Each number is 500 + 25 x the weight over the matrix's rms, rounded and kept within 0 to 999. Layers, rows and columns count from 0. Numbers have three digits each.

# layer 2 MLP down, 384x1536, rms 0.0548, rows 207-315, columns 1024-1151
490536517444516510486477505509432480542512465532496500502509521527536501542468473510486536480447486495486528513487495478468491503467541512531497491574509501498488458470513489502503490513534545504498501526508498503488527497485487491512505484499490539512508470508539496477496485527493502488525513443479542487502472515513498476492456498485554522487498483482508480464485440488489506470458
472493529483512463486485502539503508473496493492496457548469468532502482472491485514478527499458494499472492499517525430512533485463476461466530493498466497522477486530507531514527474479512498468487524533480489500509491444533467462486506512487499456527496471468527539449509483511519503474485508504498470486509533550558471499449540537496473491512437492502489503482504462475481500480491
495499479473481519503492472468456456506512486493477474532455490471528491489490504507509490507497523494532480509555527491513508496492458484501505530490483482524494526532497506492545492498472555518493475464499550493451497488501486485502446478507507525484544475479488523475510493481511479542492484462487506504552506533538485486567520489483513497497539517524470496506499489507436536488511
499535487492521511487491517485479492524558497489506531444468492512498515500515495503490469495471504521503499499519488518477512490503432483528494511518527500505486491495512485513498528498523522486473500536493496523511503484522489498482501526522534484540483508505471487496499514490523489480517461501466480486518523475479517476469524525485476501491509503479507495488492516491518490459466
467518496560472509499458515473455508519530489491530486496510550480472527498491519537529487507507527500483509505470498490498499506488519531544468500486522510515514511485447519469477485478503499541511512468465506487543542498486456508509484474495506488496520495482517473537462496499564509536533499483475525465476490500528505513544517532483467533462481500530503528498471537517494504507449
448453524488470469513482507499466487527489518489495512478503519490490522500468475468493499493494499511467536505516518482514521493468534501508528498530519493488497493496526484492537480511524501481453548531504534504502471506501483506448448504521574510495477473495519503485525471516557576519528487536483511479509528486489510523500500526474503505485516488486526481458482501507495481475504
498480498527490518503507544495479499538518485475518499494514486519472493548460481500505503488514515442493498504506559524448498505479454512531521501531526485527561541496545518485491500521477548549517470481496522495504499536474510480501502491501495485500476473493419486460496528545457504506511495484473489487509499516521491487517465512500516484507496479555482531524482511493494486508502
505541439476504460479470445517528471519469523499496440530515513500504540517556502519503504524510460524478488512469503490495534545505486473535522485516528535508557509488458445467515510499512523504490453495566459542535569473527512492499470470508460526504486485503514489483511468468517541495539494479536458526482555511511457507473462493500487501513454511481502513511529489482492533486493
526513517497446526524498499469444484499548513500463495530451499536503526458525477499460480480544520494489513519494498494530500476509509518503523555478478504505426474485517429525493505499470512479499507483500508503465508522472470445520469546493527475505573503506440485521496482457456470523512496523485499498496527497532497491494473524498476505501571494503506474483468498534483504533513
545485504522498466530511520471525539518487505520505502533551489478508478547530510485471509531521513527494520515494500486505501543529507508506454471500516514514528512548486509473492527473548520507554493559489466457497485496528461549503461506492465535513480499497517536518473471492505514495506532490504552469515509515510494501525496515504481502519505484515499470471482513476478502533505
522437525479512485531524514479522496532477528492495510488515486504469472476482522505505434486480548453514501519493467519480530480493508460497536493507496505532531497489490522490497484509492523490466482506530475534521487503493507458516482508514458437538521495521432509519521526478528468479495493529498481496492473541511533535481462454488500511503436492496518500551444521485543489490505
491468542512481543538481498502479511496479508495518481521486498483525457531456529549527526514533494480521480478503487567579459467483487533480482478489475478494497478460567516505506506506506451522503512504475453500519508489521501530500514471446536478494486527523538494489493522478489507461475501477430514505501519490473473479500539512498495502482513466503488484473509485514467485510501
479545482532499460475472505498495529484479446529507480515493546499489485494501511533501478479477510477476491503516465493533504511515494502514499509473488443515483513490480444515527483510522523543562512487477477514508525515497492504514515444481481477544471530479521485463472523508520468479489489467490450511481515450477525498456529526507470490499522514511524447522498513506472529481506
470457494524500536486512549472516520478474456495468506486469507483499500457458490529482477505453544494526493495503535483525514436497445534524475472486494466511455458521508534528503512475475515510445464515481531538491465510511485482518535506473502564527502471523462516518512498503478496499508471484527479462545521522474502487519453493470499486484519494513490508458518490534498501467470
475478494498459462537475541524498541505466499548536508518515487514477470497465529519510538503468531466510452476491515529512504497525545495449466432525518481480520510503553470477479474475550463500490473510513488497472514480518529527509510514505498520495528520531552527499496562543515485471450478472546499518506455456508498505526490490522505502497429488501473503452459483507530510479561
503482509460550538525544488506473484470497468519542483491485474519475501474511521472473488561551514567501487505497504522525523456543522517507550519509535499514536486495488504482531500459504541491480535469492492459505509502492514453501500530495495506499494512533478508503541513517486470523541505503469496528495528491489485530484544497488527495514515491497476506465438495465503499491451
518500482509470539498491464506492491509504537494464501539481477504533503477553497464483486517475492492502504503450491518512508482519458497524500496517479501521504504566517530514487493529530488528503506516485502516469519501533486512489502488494458523493536505462506462478460511487495512493494485491486496496499534516545494459502486511545487519472530445539492466533507483474489480497497
483434482545507529510472476471521459496499496543500444462487468521513517545474498491507493479517489530466545476503453492462517523494553502441497518507515502468502488489496482488488522492500528513531504483476490488499493494511489540479487466461473537471526530443480485546510495479526459514529512509481513486529534494490440500530512450539462461496481541513503475498487515453464530535454
485492496492473527515537493467522475495486453495505475513469498499471511482446517491496459445496491475509501509491519501486533518497454526507510537464518522507539501512489526500518464452472504485510489483529480459486468499514522514474522555508507480534493524495524498514530488497497482470476459477499510521515489478481498516455492499548477505508475489511484492512508448494460499512488
474534523517518543489471477600510549490480516527495476508455533507505513506496486523502507521565486507513479495538551470493505468506482500465499525526500502476474511486498450506496477502570539499525561510488413532521436474518484479536453481531472514549520524483465490475530492463494515476490469481544528467481512529487463491542481540480476468494466519513531439497516525478461489485511
478509534504500488507499521487527580527524509461504536465484476480472533498516510494492493497482519519514499484505493508469503519481493504540530516531493537499495501460497488503505499480532556493520478477546545474491477485529473520519518521483539493493484512523525512486499496469493532497519491438470514518484539502503522515516490497506466505480485518520490500499504514493539473480520
530515444492530529526474528502484472518497526450483484479502517515537507537501502477458449485518502526512447510519467475499518482468533503518493479439474523532534581505511520471471488493531535447471485451500521478528497464481522522498480518498520492514408512507501477442499527510478535500548520525447511475502552487417441488504443503475510513481467508521490502500475574500534479493524
501520507501584508467479492508493535479527498482515534509453530504470507490488509523486523487540520492516545500528517528513505481469512506500496484527510519494464535507499498483543533528474485469478531504454514475508499493516483491488508541527530504500463535490515519480494520501484546490480494548531533502553456500534528480487501512479499486498524512470505500475498510495531480514514
504489500505506505509527514515501503485445497494507503505508525491489506495519499476501513496467505502527473496543476530502568512512539473504456489520506520475517502534436499497515512502549468493481504502448489531542485512508483490518508555510518528474506508504536490503474512462529512538535492566503515470504451497493517503516480492496509490470476519467497487522486545452467503484502
486498501519455456488507493518480500541525530504462499478510499534494544521478473532507491522549462502474486460536502496487531527486490470491495494481482522519531499478522475514516555519501498488468506577524522456482494506464500493498511500492489527520528508522504480493480511520481506498456483487530508478502510502510509475487480487541510464573526523459508520532497538557544545495544
488501490493500530487486474460504520498538498522528496519518495492498520513533511505470490525506488554501496512540493472483481536544499524476489508511493488526570540474585521514474475487516530478491501480518502482513487461493500500497470505487484551482478471498521496510513470467513505446468480516505502526504528503533473527509475514528461517473505522514490481497538511488507511529487
511548464471506496511478512512497496495498524447534511492501490504481437492455498518509536545546464454511479507521518470512488536492519526507474488431511512528504534493489503499503495439479490465504475500490484489506499509519472496514524527519478499503452509500558501489511487517520505476468508474514521489527472455505501471476490529523495496449504479540490531501535505484477477523530
519498491512509483511486504509492530499505498560502486444503516484503462488484456520502512427506528506525518538503495488521460467510481495520498505502506535556512492532548489502477496517509519502477455469502494485516505498545582527510500521525471480534496571471498511502484483519495499492503512471486521486489530520530470513521510486524485517508521501488470479436519507481491511481521
504542505505515469507497541515476534485496522482501507508539565487507520491491514541516537496520529480534513510483503494467489497481507538489524477550447487515499546489520486493468475504472487462520459530505499516499548506457481518502501545503532538515462481524434540523464529554479537458501493506512490508543475500492516443515533510465440462510481535546495523546476505507513482510509
476482493518523502503474514547505509507482520515510527483542477476493514516509494522471518500429529488512510472532531483439475523474479519520494466521542498474546480529512493510450513445481512497474491500502539489505542490471494494538483505479465549492526438514516518484500503490515484517503496496486503477515535516461506488509460463440496465506554538499486492509504470506495547457454
479512498529522564491511522488470488503498476476509530488539504512502499521536505450453531497502526450465504515511496485489520507474445506563505494518471524476451502499508497481450444563507475513521504530510475479459500517531483513467498516528496518502525508505500484458504456513513491513516521557520508477456475499511515520497493522431505521463525527501531484506514510524483522477511
525498514476483470494490447457487492560479482523466479502520503512540526493531515496492516499514520537519485496461479446493470480469534469494503505480469464507464486445497511563492501494516512494508501506478518494493522506525520479511522524484481512469502422503465519475498507561500512511493506475502459527509534542502545491482510489488516512541509483493544518480505502554541524480507
521507539509485504535492528473464507494488493540498516489467492493510489497494555499517439493531508476601497502450507543510505459479500511491499522502523524466524496523508543482481502489516488515515500516520507418542487517512505454511508491498505489493484506531542515487516495514493482496496465543486481497518536478511485484538506476496520517481495545524451468499468416464514476467529
499542510527488511492483511539494486500500497525509484518512538514524484475505472528497487492525472486507503513490495494481505498527532517461495508509515517496541479504533534463506507489533495514498522501518491490505493463494493520508478517452490424538479496491516496486475534535494494503503488556445503541524516509463503484473505455512495490484477475455490512505457503530498529533466
507488552444477480521482451550525534494453501530495519489475508497469513479468514497496444526479509466510480508458488507489476555536509492504535473517466483511511491501491480481507512507514452493483496498447463489522475517519522508461460554491499542487500482505470504515530504548485481488494483479498495505487490502463473509507539462466499447479539493488462538520497512478536518465515
508453531495493520507494475520530449474496497503503526472485507470546519530497468488486465536527506520507530554478502477518480463510491476465528563492522562496497503513496538508573480517527486491459478497520535504499506521461472520486475501487550475496538518490544459482511472496503516506545541499486502522541480498534469528450497496488516523491528513424484528453540483536462507503491
503496483503503501471458482469460503512521504497492459499541506490478494494557524497470506518457516467538520498488490486455540518525504473507504500514514504489534518545454494479524499482496520474483496494498496491513561497495520512512463469489529492500484507498541474450515534475535473524512495524506522530494497444516471509498476490492475480499498515488488500496533478492490492517458
545494450500507510497519497493506502454515479492517489518535496534479487536491492525509492497480452494503533488507510466514509534503508496480538512492494516525497511476527523508514531480482529528465451490534532476494528485508533509550506466498496504481523539499503514522476472487513499529482482534523504455523477479530507493488519486487497499532483468513480504512524490514482514502494
482495482511465523514472488499505497480520481507493495460517526503512440513471487525504520476505508518512540491488496497482502523517476533508498471526553501490525472510472487477510496486493503484497522501508519521509461504511503523500470490501519488505502495492525504451519526476496516449521526467461498479480516469494517501528466511532496486506501438471506486506526456489521484492481
531481516496506531487525524465505522461534518535533486507475480485528496495491487501473455532459532526484468520461504516509454495465486479533533525511470471493499510507523551544470472469514443506515490493484522531500498511487524503538573546461459479499520438512493509491477497487465479477500499546520515521472486532511466487516524498514504506486462519559488476517488502492529512496488
509546521519479510498471519520479506472512499504469494490437502519495497446514504477516505494474512462472465492465446529514503513526503445504523466495457509472513511464490467502492482518517478495519461427462509482516487535502518460573546466482513505478475513504447444513498539500509476517513501502464480499510512446495471504473473497501486467497505505560416502531502463508545465510492
500535514483513498525497468464490477470550502550492487505515486537460461484472546502492503496542523524509492526478476507487491495507492521475475529499515506506500482499509511487492467502517478472535510511482500475543499504507533468521471476503525507499538498449493508474510505493481530531512509535524466500491480485482512499463488456537554484500554488505515511512488503527503500496505
462480508522540545469522525468512523549529502533483519511533469521537494516490498515512496490509546530513539501508510490464527499472491512484537492516536507457532489535467543491530519492477456531468465493545489506519495519499521484483485474479529513500561541480516507489531491467471494499495491512467508524475533509458480517532515460495513466522512478510477525517522540510530520469500
526502529489487512484512499489505529489513503507475531515493530482513469485532492524480486505533522429531511519495463499501519519528490529508504534472556496491503508483452544466493488498523507421505473434533501492503506496473474488492478494489512498510477515499485494496485540514533508484493490486464487484498501481501472456505515507449487519503478518522487523501519545471489524493500
502532487503533480509507535533471440495464510500498497512532455509517533530509489464470473525482543533484496487436506464470492493533515515492465518468483493513546507501526493496440483509505579483535530521498512519517499465489501474456469535520498507494446497467525507509522473475467517498518536523519494460524490495494538465494508544468485503464515528525448475536494555478491497507509
533483503473552513504510497464508486502500520498480461488500536493502575499507505508522483447441489481450518486512509510499457481486531485524501497552492500488505521506513461532476518495492514513549537502487523500516485506451512522500491544515532455501512533485456508475526471465480492503468520442471504536525469496523471507505431453467491537505472485498500517510445499530481513492517
507513477536519489508493503533456493475468460504479492470519483504498515543464507512502499481501510512497483493520484447493472504538507483513529494481481452508535529499489464538525525532492456496521455507511506481498492506516529513505448497498489535488468529512524530458520527519521504508481528500482565488497527462523478503510472479551520485531497524545520489492486502500534484491521
475519525544542484509488463452478437472488506483462507528491492512480509484515528491470525535508501531473463486486470487510496479483507483484509543483480488478529486482451505504516515529483511476497530496542500500445477505561489422484529449502507525503493506472519516541492494498491485532489490531476505481488501502494499518467518504476496537531504509468516506522495523530533535477466
485513532483481467485499495472549509503490521485497488511515481514489486476441507506473479522539515507475504483439499485501468485567494535500468507522517479469501481490514502471476501477510489528502520527481486506537448484554549474526511519499531505494538480502493511511517501531494487479448500477492496500488549506522435465498507495506536500516536509528496484477484509476506509486476
534543455504471501468439523483465539450487486539361458495492482494524520451476545478440503440413485466514451470498337468468498346468530507482536473473505467460484470534470546512453422447510491403470459452463463472519417453516523488345514532509458484490442577494515485413460511480379414540479519476379389470494509418503454476523461452544535443477511414506483507482465556517514473341453
488468510496492564511476433500522507534538489482463455498478520495506493495513490507490502481440519527511520485462488515484489527517452496457499497494500533463488476556529502505536483469519490456482504511519493497442510509496481550485553496505514525553529482491529514475444485473511511502443493503473531524491502505509501488529501503568494483508548470442544521470513504528485511504481
507455500511501525486531521453489543472498493535506509507471553478473512522524493523529511542509491562490500532534536466516463514429498511466448491479477502501540522488515470477492525501513485532484509503515506481495460524493530526464498489510484496500478498504463500511490484498512502526471537505466498488491477484478491495505545476478522486505526522525484504492492481475519505529516
529493494479494455528508494482493518499516518492478502477564539504525490492527546489494545541489441523488489495501498476466491504473484479522477514459513473523483532488531483482498502500498487452501482511478445519487499476472533524516476530498513501523457532506527440503510528479488520479512505534460530495512537514482509473494520488483539503469528520518489496479512502466481474465501
487503530476495521492478496481486499547486493516487495481516452504526495508494527507495513490520506509517531483527507510514462484513501461496493468507523488476519473534488488509500505488532456533501499481484530496501530517483498506533499490479487544494507528479496496518497471504515546486482517496453509506501480504482499511473540470505531519469469481485498489481503409484488427515555
480538510509480524498513522492470489462501547492519496521539505505543486472474497515463519517472500496499512520453468495469511504474498466476511476425469480506470501554484521518502462479481529505519520474524522518486498543514536480503504492517497528504508460527486511465466489494490477486505506487490489499499502499493510493506527523469516515483517486513506537554495458503473479478520
481499499515517511486508492503515481497507513521483494472492510484532542518515453489495442454490488472530528493484511484474527455468497489565502496502526516528466507449515497527510486482545525465489500486543525564468539487583483492482458512523474471518504523482482491541499489510490502563503494468485495494519506518495512486496444518478483519485527468536526477465515463509452480508518
505561514444482436514479539498484504450455532539541461485483486525456515522468501497508472533539514526515524509487509544488472504476472524505504487436488492459473464468532504519495488510523491522513471563494518509488532483493509540427498508475486518505531544515541534481477508519534503511474541466498498521488507458459508491525501503537491502490550491473477529472489513529534469527494
476498481465512463497514509546492513518488519514521461519502464536497482480462499493504504477486455518467498482504489509531499522443523507493517495561489520494534520509491447486480544491534488479530464496488515502510501511487519499520485484523490474505492502487530470462500505470503493527487457446502493506505497504510508540516497482499494503519471522446482483508496469490535503495479
532530494535510484481522500476510519490504498468487523540502478499524538500516489489511516499487490392479493519508501519460463476505495488519478507513531498513545452498444521514485497483491461473505481485509492459476511544516487492491494518528449541511492470515512526471544515471481483505471480490527492518507483534491488487437496489519486481509463562486496490510492457466552474490483
506543532538463499466515495552471498544489517480498488490554507458550466526535480503502545494464490512538500516508484511491486542474455509527518489503489470496504478475503518503510527529529479503456495506493550524502505465489517455500516494520458515493511494503463506493523491494496479471449529489520501481515500484509500450472519505519521494453494518469499493525527510486433491469480
505449501518487467485495459490530518467492491503475493505511489496469510501520477506516489528534484473529481452506510487493517515507515573502476495494495512481505519522513525510514534498463500541491530480561491491518479485500500495477536531478472540520535466516534492533502512490490506523488484510489489488506548495548477520514464480508473487487529464520496466451517461489484544517500
490488494507498570511493516513495505505507557480505505517502528507503481506502489471461507451543559485480523480451469518458474496521482563550525481484485491521519524516515455494494492480445449490503481481528581481492515561494460505509505500493488522486479495497477517500492500558479538513508498512497471433513537511490460488501504518519502470556493541492428473534492484462476486501508
544495513502507457521491455535490505543506534504482508489482467539462456483471486505480471508480518479523508494490478525514515538463464501500551478525478495500460486502449469509511526495497468487470451491518523476511464498506542457477546462476508509480512507486478463503483540519534487555526509511514500464496483516489487529497516495526497484490502472505461484513499549470498518491490
539518476553495496498507465480485512469510478514521463502525476510520491488502514495482501515468447541489508491491514438465503522521477529530488508444508525538532530550492511510538506484506536526531528486505483535498497530479512481514551444495491520530500496459450480520507519475483521474497456492543493479504518482501502497491516477456519535471478498495471452529499529481476545511521
531538563483547515481503528533486532444490445558523530509540540481444519480525530506536475484437530483529498475525502522538502469473523497509506476458473507497522506494501507510488478553483537486533513485483504518459508481497470491488471501526491424504443503506491509466482539522536491468491486506510452495525494489526526488456515473443491481489481524524497574514482501495521468465500
533479562499517516482488482525469500511470469438460511502507515519482500482544509492468485470502539518489525534515498507502555522483520513522529503506517513510468489447487477482530469504494472507495481494545524470517507523514529481500481527530508477480475566476519471497480484488478469535527515508470498454543466467480514481494455511504474536502501561500491530490501505466497517535512
571481535510505496482533519543541492515467493476549534523512532509505494509554525537509507492468450526488465516449498534503493466513529475498492496527505492432485472453464492482508491540528489543477545501510481510501526517496477486481493531476510442518519519456485499500513513478484475516451507518487499455530485473481480532448536505468461497518481487489487461479496499491488502494462
450504472573465505468503460484474478508501475442476519502505527495495512494578506496488525489455514493491501539522502482485527517481500498494507475485506493481498509506486511511488481502499516547481536487501503473489515518429501500503516504514527525499480485469555497481497493517477471504512543488512486528451515453467522512528512500507540510469519510501503519496544496511508524489489
508495470450491541512519519437484499487503490462501495491485491507497521526461481496497511449435518484489470519528500439522474523483512491487547493472504509523484560513490491533462480468469520509516456445510479495505507484492509484516506542501490469476471506453499451495474475514488480490544490517500480478496513503493459503475506575481556512482440503518482468498568538499519487502464
530488444511478519479541498512444507543513490524504479496512496485519494481528482485483480493465517533514489485519502471529485502517546544549454477508541472503461502519462517501521489518423472502516510508473492508484493506473517517458513494458498463532532460504466506485486475529511494497511530504490446494520517524513501509471494490538481508536577492499513499516551534535530476482466
495513514482528477496493548504545509482499490481525495478505448495510480490496502520556470497538531492466476515508542511566450520552490501479496509518507470503484461496508534510488450472531466497508515498515487495497508519482473493503468517502506456506498517545536531496498502491539479514502465506487488517454526494486525457470461563517516424500513474523517530517472544525528513574522
501511508497471501491534482516536566515517525470514512455482497489488521478495481522517480490484497517512517497510509516538487550459499526508508484505461526478482463487530480522536517474514479478488494493524536515476523543492481504526467508473513508523460512490505538519541535515482542497502518492506529508511485498536534508522515458494494497532516512513502489503478425520501506525548
509454492509530424478515518499516480484490568505505506474481490498488524518495494445470469523510509535515533494486491491502540478489489493464507504498500549500497493494507505515471495510533502512511519535466491533459475541505553500501500517526536464500493519502443471448522463526505498558488480513478488533499538534521505504466491495493503492473476493503478520509506477481513495520514
525479510527502488456543485554519497493552498529488496549527478477532478495536474501459525541516467493519495496476535474500492468509505485458457559504492512507505494486501551471479476463516511531481498523496507551518523540477493452528536513466488533499479442490507510557543483486511451479500495524512560552494510502478497490533528511540459495489547512516529482510514418504472474551572
555508521487478508467484491495497536528485542521455476489495491503493535480465499520496493451480483447526553514550480538498506528527493462508501518543474547506504503533479471507504474487576486482538479482523528488532546507528493515538488559497513465520488461499494518505482521513509466452550499507428513510503481532543453492425491478494498484529475469494483537512503548525511502490442
546501522502524466497458476526491462504491510499503523513511465502483476545504539441475539463542498483480494541528470491565513507452521483520501489512481504502498526467490459497504519513511506491550516538486500455462503518512484550509487537501520493455467533493501471480542492509495549483523459497443454526537455435501480508466459494518496509475469508462501496483532468525522457515488
510560507528488527469517528480484508512517508506456518452530541539519527478487466503468483480467510490493501505511516551463497489511472452499507498550544510516474554519535505502510529486496513507519502539513497477531518517466547507519526544521521484504455488510551466490510510481483528529521491499513498525476523500480529497524495466538490507452502479508503529480541440524490512470516
467487538471497550553487511478508544505561494493471502479476509494492564487489503508517520525516555469557479485483430515520484486478502487470464520442499537492505472469465483512502534548486470499460437489498523492500531505506520495504528534487510532519495499495501510521544544470478527514471481470463539509567467503469467509486571433428445498520550515479461476481484528459539476508508
453444485514502516542511489508483495515469454488468453496517507480522478472502480491533504494542491511526475528548486436527531495478525504494467542470467438527499512529495463481521495540478502490489524446445487521523484532474503437494563492513495488484523485515584490474519499534508489449544521526479459518508517512515506500518516518521539512502476485479501551543490543507475488468524
459505483461519516485517472510521495470497460457482470514504485490512476513516500494500511519512486488497507477535450487505503504485473522518512528527524528493516515520532481523467493516496502516462525522464490457534474526550521502481468513513513497479513523424483501520473506471485482493475509456539527511497527533504499523529519488522528508479482514489499501494529478482511478487500
482471480477521504485497524535461505501497510534474470491514499482491483490490480500460561508498507548492479481491495479518467477509534504516531540505546521439529467474499508519548500487479483513484533515515491526492519495518512503536519526504496490512474500505580522566481477502524511521508523545478508518485521511491518504559544507472458521527507506488519471520520502507498487500485
491479519504489540496467491477516506496545527525498485518488500542486448498504499526496468518511479520469510510502513512495499540543507540520497559497492495516501467491482494468585536496502513517498517491493444487526490508531474484522522470496503543447489481460566544508476486495518474479496550472516537481438504494568547520506540513506467542514459505468547493529530545482488514531514
461545498456498493487495486476498472468492480530485478455473513477485495485533522488484525515488492510534519447456553483481487467509472488434519501480510524512508480496484513465513488500496496479509485443486512500501517492500574495484462540523498565479519438495476522513498493537532557481434490526540482512510521483488505496487493527522509482511495468477521521502492522470478494485530
459476481507484546493506506516513487463478484522533516476502504485429505498486527469477505524499462485500508469493493522516493514486517493507497519509540522517491469525471481533507510497471545543530508505481464500500534528471485487494531491536506493488498502496483525511451511495494497570451556485508506472461490490557485514529516538527466490514500469486523514475514534493490539532506
500483490546439480501491530517495474507493533501491504473461497501504515446484509501423473454480518462488547465497492493471503508516514477475551527539465518494477513561521483503501499479498532482481487493524487479496504474497504485522522497521495500468536466504497489489477492501496491491504522481545517499463523464548481505512476498471473487498476559465496485462508474540532484504453
504483474464512448534453505475495501475504520508488489534533498528505520498493487519534468500469511476522488463492511491527507488542506513465500491476519541491533492459479508502495531482495501539515491467507471466516513501513490500506501484469525440524504485475494482436536484506467530467508454516513508493490480510481516494497519484520545516512525479499467514464532539486499525491506
432463490509511529487463488526504502518473500488517501525483522506487488529498478540458480489470481472488494498524495508464535505535493491475525537479510518535489530489496507488502479426503507505500504470495485514483515513497518509501458486486512480493496435515518526488485514505503505502489471463506491478470446514548488518518490500522479509493463495495499495493530538481473512513508
504499480502503420520550492493522501497501539517505511515444551475506499556472497503489534468498446503508530494460471519565507493497561534491534495462527538471519493493530476514507476483461488494462486485488558512491524494486504562490497500467488466532479537497465497493519502490490495560536499472431517475520484487515475492495487497512512480498511497465489511504481490534511486476521
535504507453498509521482499534531541481492543530503523513512492513437513534506514484483503502502497561505516522532505534496477488492521474490533505490461519527488510482509507499459493558453521530501480510509489507477505523517503530454462479475522500505477498483450485513510501520476463489488512496520470517516490466488450466509480497516475477480504530511478548534482487489544493487509
441506527465490561499530485479504536511519469495532536522541515513520518465476521503479480484460480526476494536489462461538531516471532479497521418488485511502473518501462534523519531470511528499534495476501490511516498460508519471519508488511526488498464533531528498520495496515453518523558491481465521508493564495516496488504475500442552489458481512550500497518469479456501537511420
495508522469540473481492535537496475524473490465503500504482497495519487573455491489516492489480532505513487483508487490479497506523477501454523476508505483497495497515446436487481521539504480513524500559465518500459513495473498508517512462530503551506466492527515499513471521504493530543433544503535453487552501526509476494542508511520554499549465474491532513463491453512532508496507
450467498503481519499476493531531455502531441547482507524470498492516498490512483484497500535480506471498505489530500506476510530499445521513509485499467457517483456530474473493489519527514471487491506494505477472501540485523526437518529506503488541510518488469495468503533475520467458500495500475522521489522534487481467503516537480515517511505476528480527512508501572487508512477535
504501459490473503507490511483483530516499504421528513474479445486487516497514478509551549490478506483508523508476524478514512525524496510510526574490492499497467505497503478515469482488463488501506474486516496514542519486476463509507480488519498510522541553492493555510546504445469501482492465469525528508527505454480468510478460502517514549501494454513438482489528560490503504507530
522497559444468492524479537484483495458490515535523525442479505512522464525497532485477525538552524468508526479514504527454491478498527523563509497464505492500513508513501487537468494540493508534480491485516519539493523521548468522516478524547520504499489522498473510515475496449443530481514537484459495522462531496557490495529499477519480506445517453479467468464512471479519500514528
514493516501493529524479496524495453514552505494503465555464473492512465512488517506485492550510500550473560504490518520536462487555500511512495527510518500481481487487510480490521470478491523544522511514497483496513496455464502500497485433475487494491511568520488515473530481443517466520471509508521533516510509492489508499512549540498480498445535508499536467500505503536472478504488
491463513436491508490509471519493476535523466517520505536498491508480478526468484496454523499486476531457461509523473525479485494464520480532534538489472515480504467539484503524518470464507505495541473506486458482511488494503481505510464509534513505478547508503472515504463524493504521450519476503543538449508508501495486475514552510473505476501504447550475482491489474513520519500507
477454504501501435479488518510479504512513518507525516496484505493449534480492480481514558498528509471529510483465451496505522507503552495485483502510512564523505453463511491475466475515511508546519518499513451522450503530489491485521465493522514489546503511488475505565488494477505477490493517457445520483499487497499514542531523510481506550494511443480507493539527495447476465549495
446480510545534467487491502506496508477535524474500527509503509500478468506495496495473456492487514535508527499487479476498493504512498526517512512518473498528475491505483488486470501478485484485493513537490509469490499445538501510436517484473517467486521473512497503471495487515504532502466502496535532490476499476513517533473525534507488540517545437528517526524466477494460550503511
544494493534526500526529510512504511495488524539494509482497515509465453542507496506507480466507495499544501490529496524531485500468510517534526498494496495487489520512515541515531528510507479509490476529473469490474499474506489540506532535475471493526500541531502491527501511481453469493468502487500527492499482468516522521520529513513480532538526527492490481467479504526512511490490
477533492513513531521511536491515541518486508471498493504516518528520558488515507522502492423482497488520537501520478513477514483477551540504527508574566475506492514547476517507552529475497531458463472480543525448510525492494514481506524498500503495510525512498526490429509500525463508531502485520472511525517526487485530499463505474509478502536512502478502512495484461524524485501504
504473516461473462483521473531490486459505501520531482485540531497482487463504484508507511509528470496489530459565508483541542515474507488493526515540492518497461524530532519458511539477496452490496473478556559524511524471505486530564513469459506541517533475541518484523494504523509555507484428536484524512500489511511519510516476514488516465506522514498482496495511526548504559478540
538537493514547520508522518544474493590516514532432512504507498538512523483497480454466545557522480526497515478463513490491490457450493523488463564526530506513536507478506485491499484493500491495554529468523498512542523501572512503519473516495471562489487503510501486508515469498459489501487520530511521490525518519478522517497527477508487553501444523492522472485529508495470509486531
496501477483506468480502494470459511561557481469497505512477500491503491465521537502466476530509506509461506512491502513504487518458493435543511517523493485535517517475490475469479493488520487503478550497514476508515500465562514500509475534520502544490506517532505520505464500460493510487484545486513504540545535521506503509502508525528504519478477475475538501546495471512505529471483
532512474529507481469530476517486496513490602522518486516494502469484509539460515551512511538539470522551494537457473494484463541454501506515513494482525519508541466477519541511527545466506523485542496562498525484486475484549503520506486538563504474561499560532518537534515540492505521535508533480539504449481500525494492514544503471494507502526547498505498539492528449507518546494538
509484491502453506493477482462504460509493468498484500513533475480488488489472518489479479561498507483498490500477500497508495501493419479516508572477485539498520503545482481469453445515531502502488490488457481480483474519521470472510523531486526463478515535453543495543456494489529494524469525509492510510511420492520497463503570489463503468495473527532466483510518523511506496497471
480509521479509500496515484507490516492477484464508484565492529508482483499498483535499522436500517482491453514481476487525522498509454455470529493528527481481514494453476477514554522457496475475516498473508490504478489491507541491475462470523509461452529506475464503460464519487482461502459463520443464487527501516489495498491502506478451479527448488429476472490529439476420476503500
505499528527511522525511475533477479509545464491488517465509469461533510470526512485506506560491527497532500481470481467519489488509504498468479513510551506491497443523511503522494493488493515460533506490568504551464543522482491485512502491503470439498498500562467491520494492520506505530503479437482501547501468510505533483513517503507569541437528502474496523475474450493512515516576
483531510493504532518479540492511518487505519537499500478507435450501521533525503489526493511504531491536510513483530515519502483475496504498488498522520497452477463530464510502516468507507481502486494560503486526539496524480536554478545494468505530516513537476514500495509507486509553504501496494507457494515501485519493501536526525503505461536543527510486517482510483495502486485522
491475546489482458464500504517500444488472524518490487457516483484512516523462504449489499511507480517523464489504474476484488509505518542517457433452461517491545466531525475493473502514487491501506480516464519511470495521505526516482499482467481536521532497455533481514528503487479466550545532482484449514504520458502497487497455478561485461511466502500449484458535547514551517498492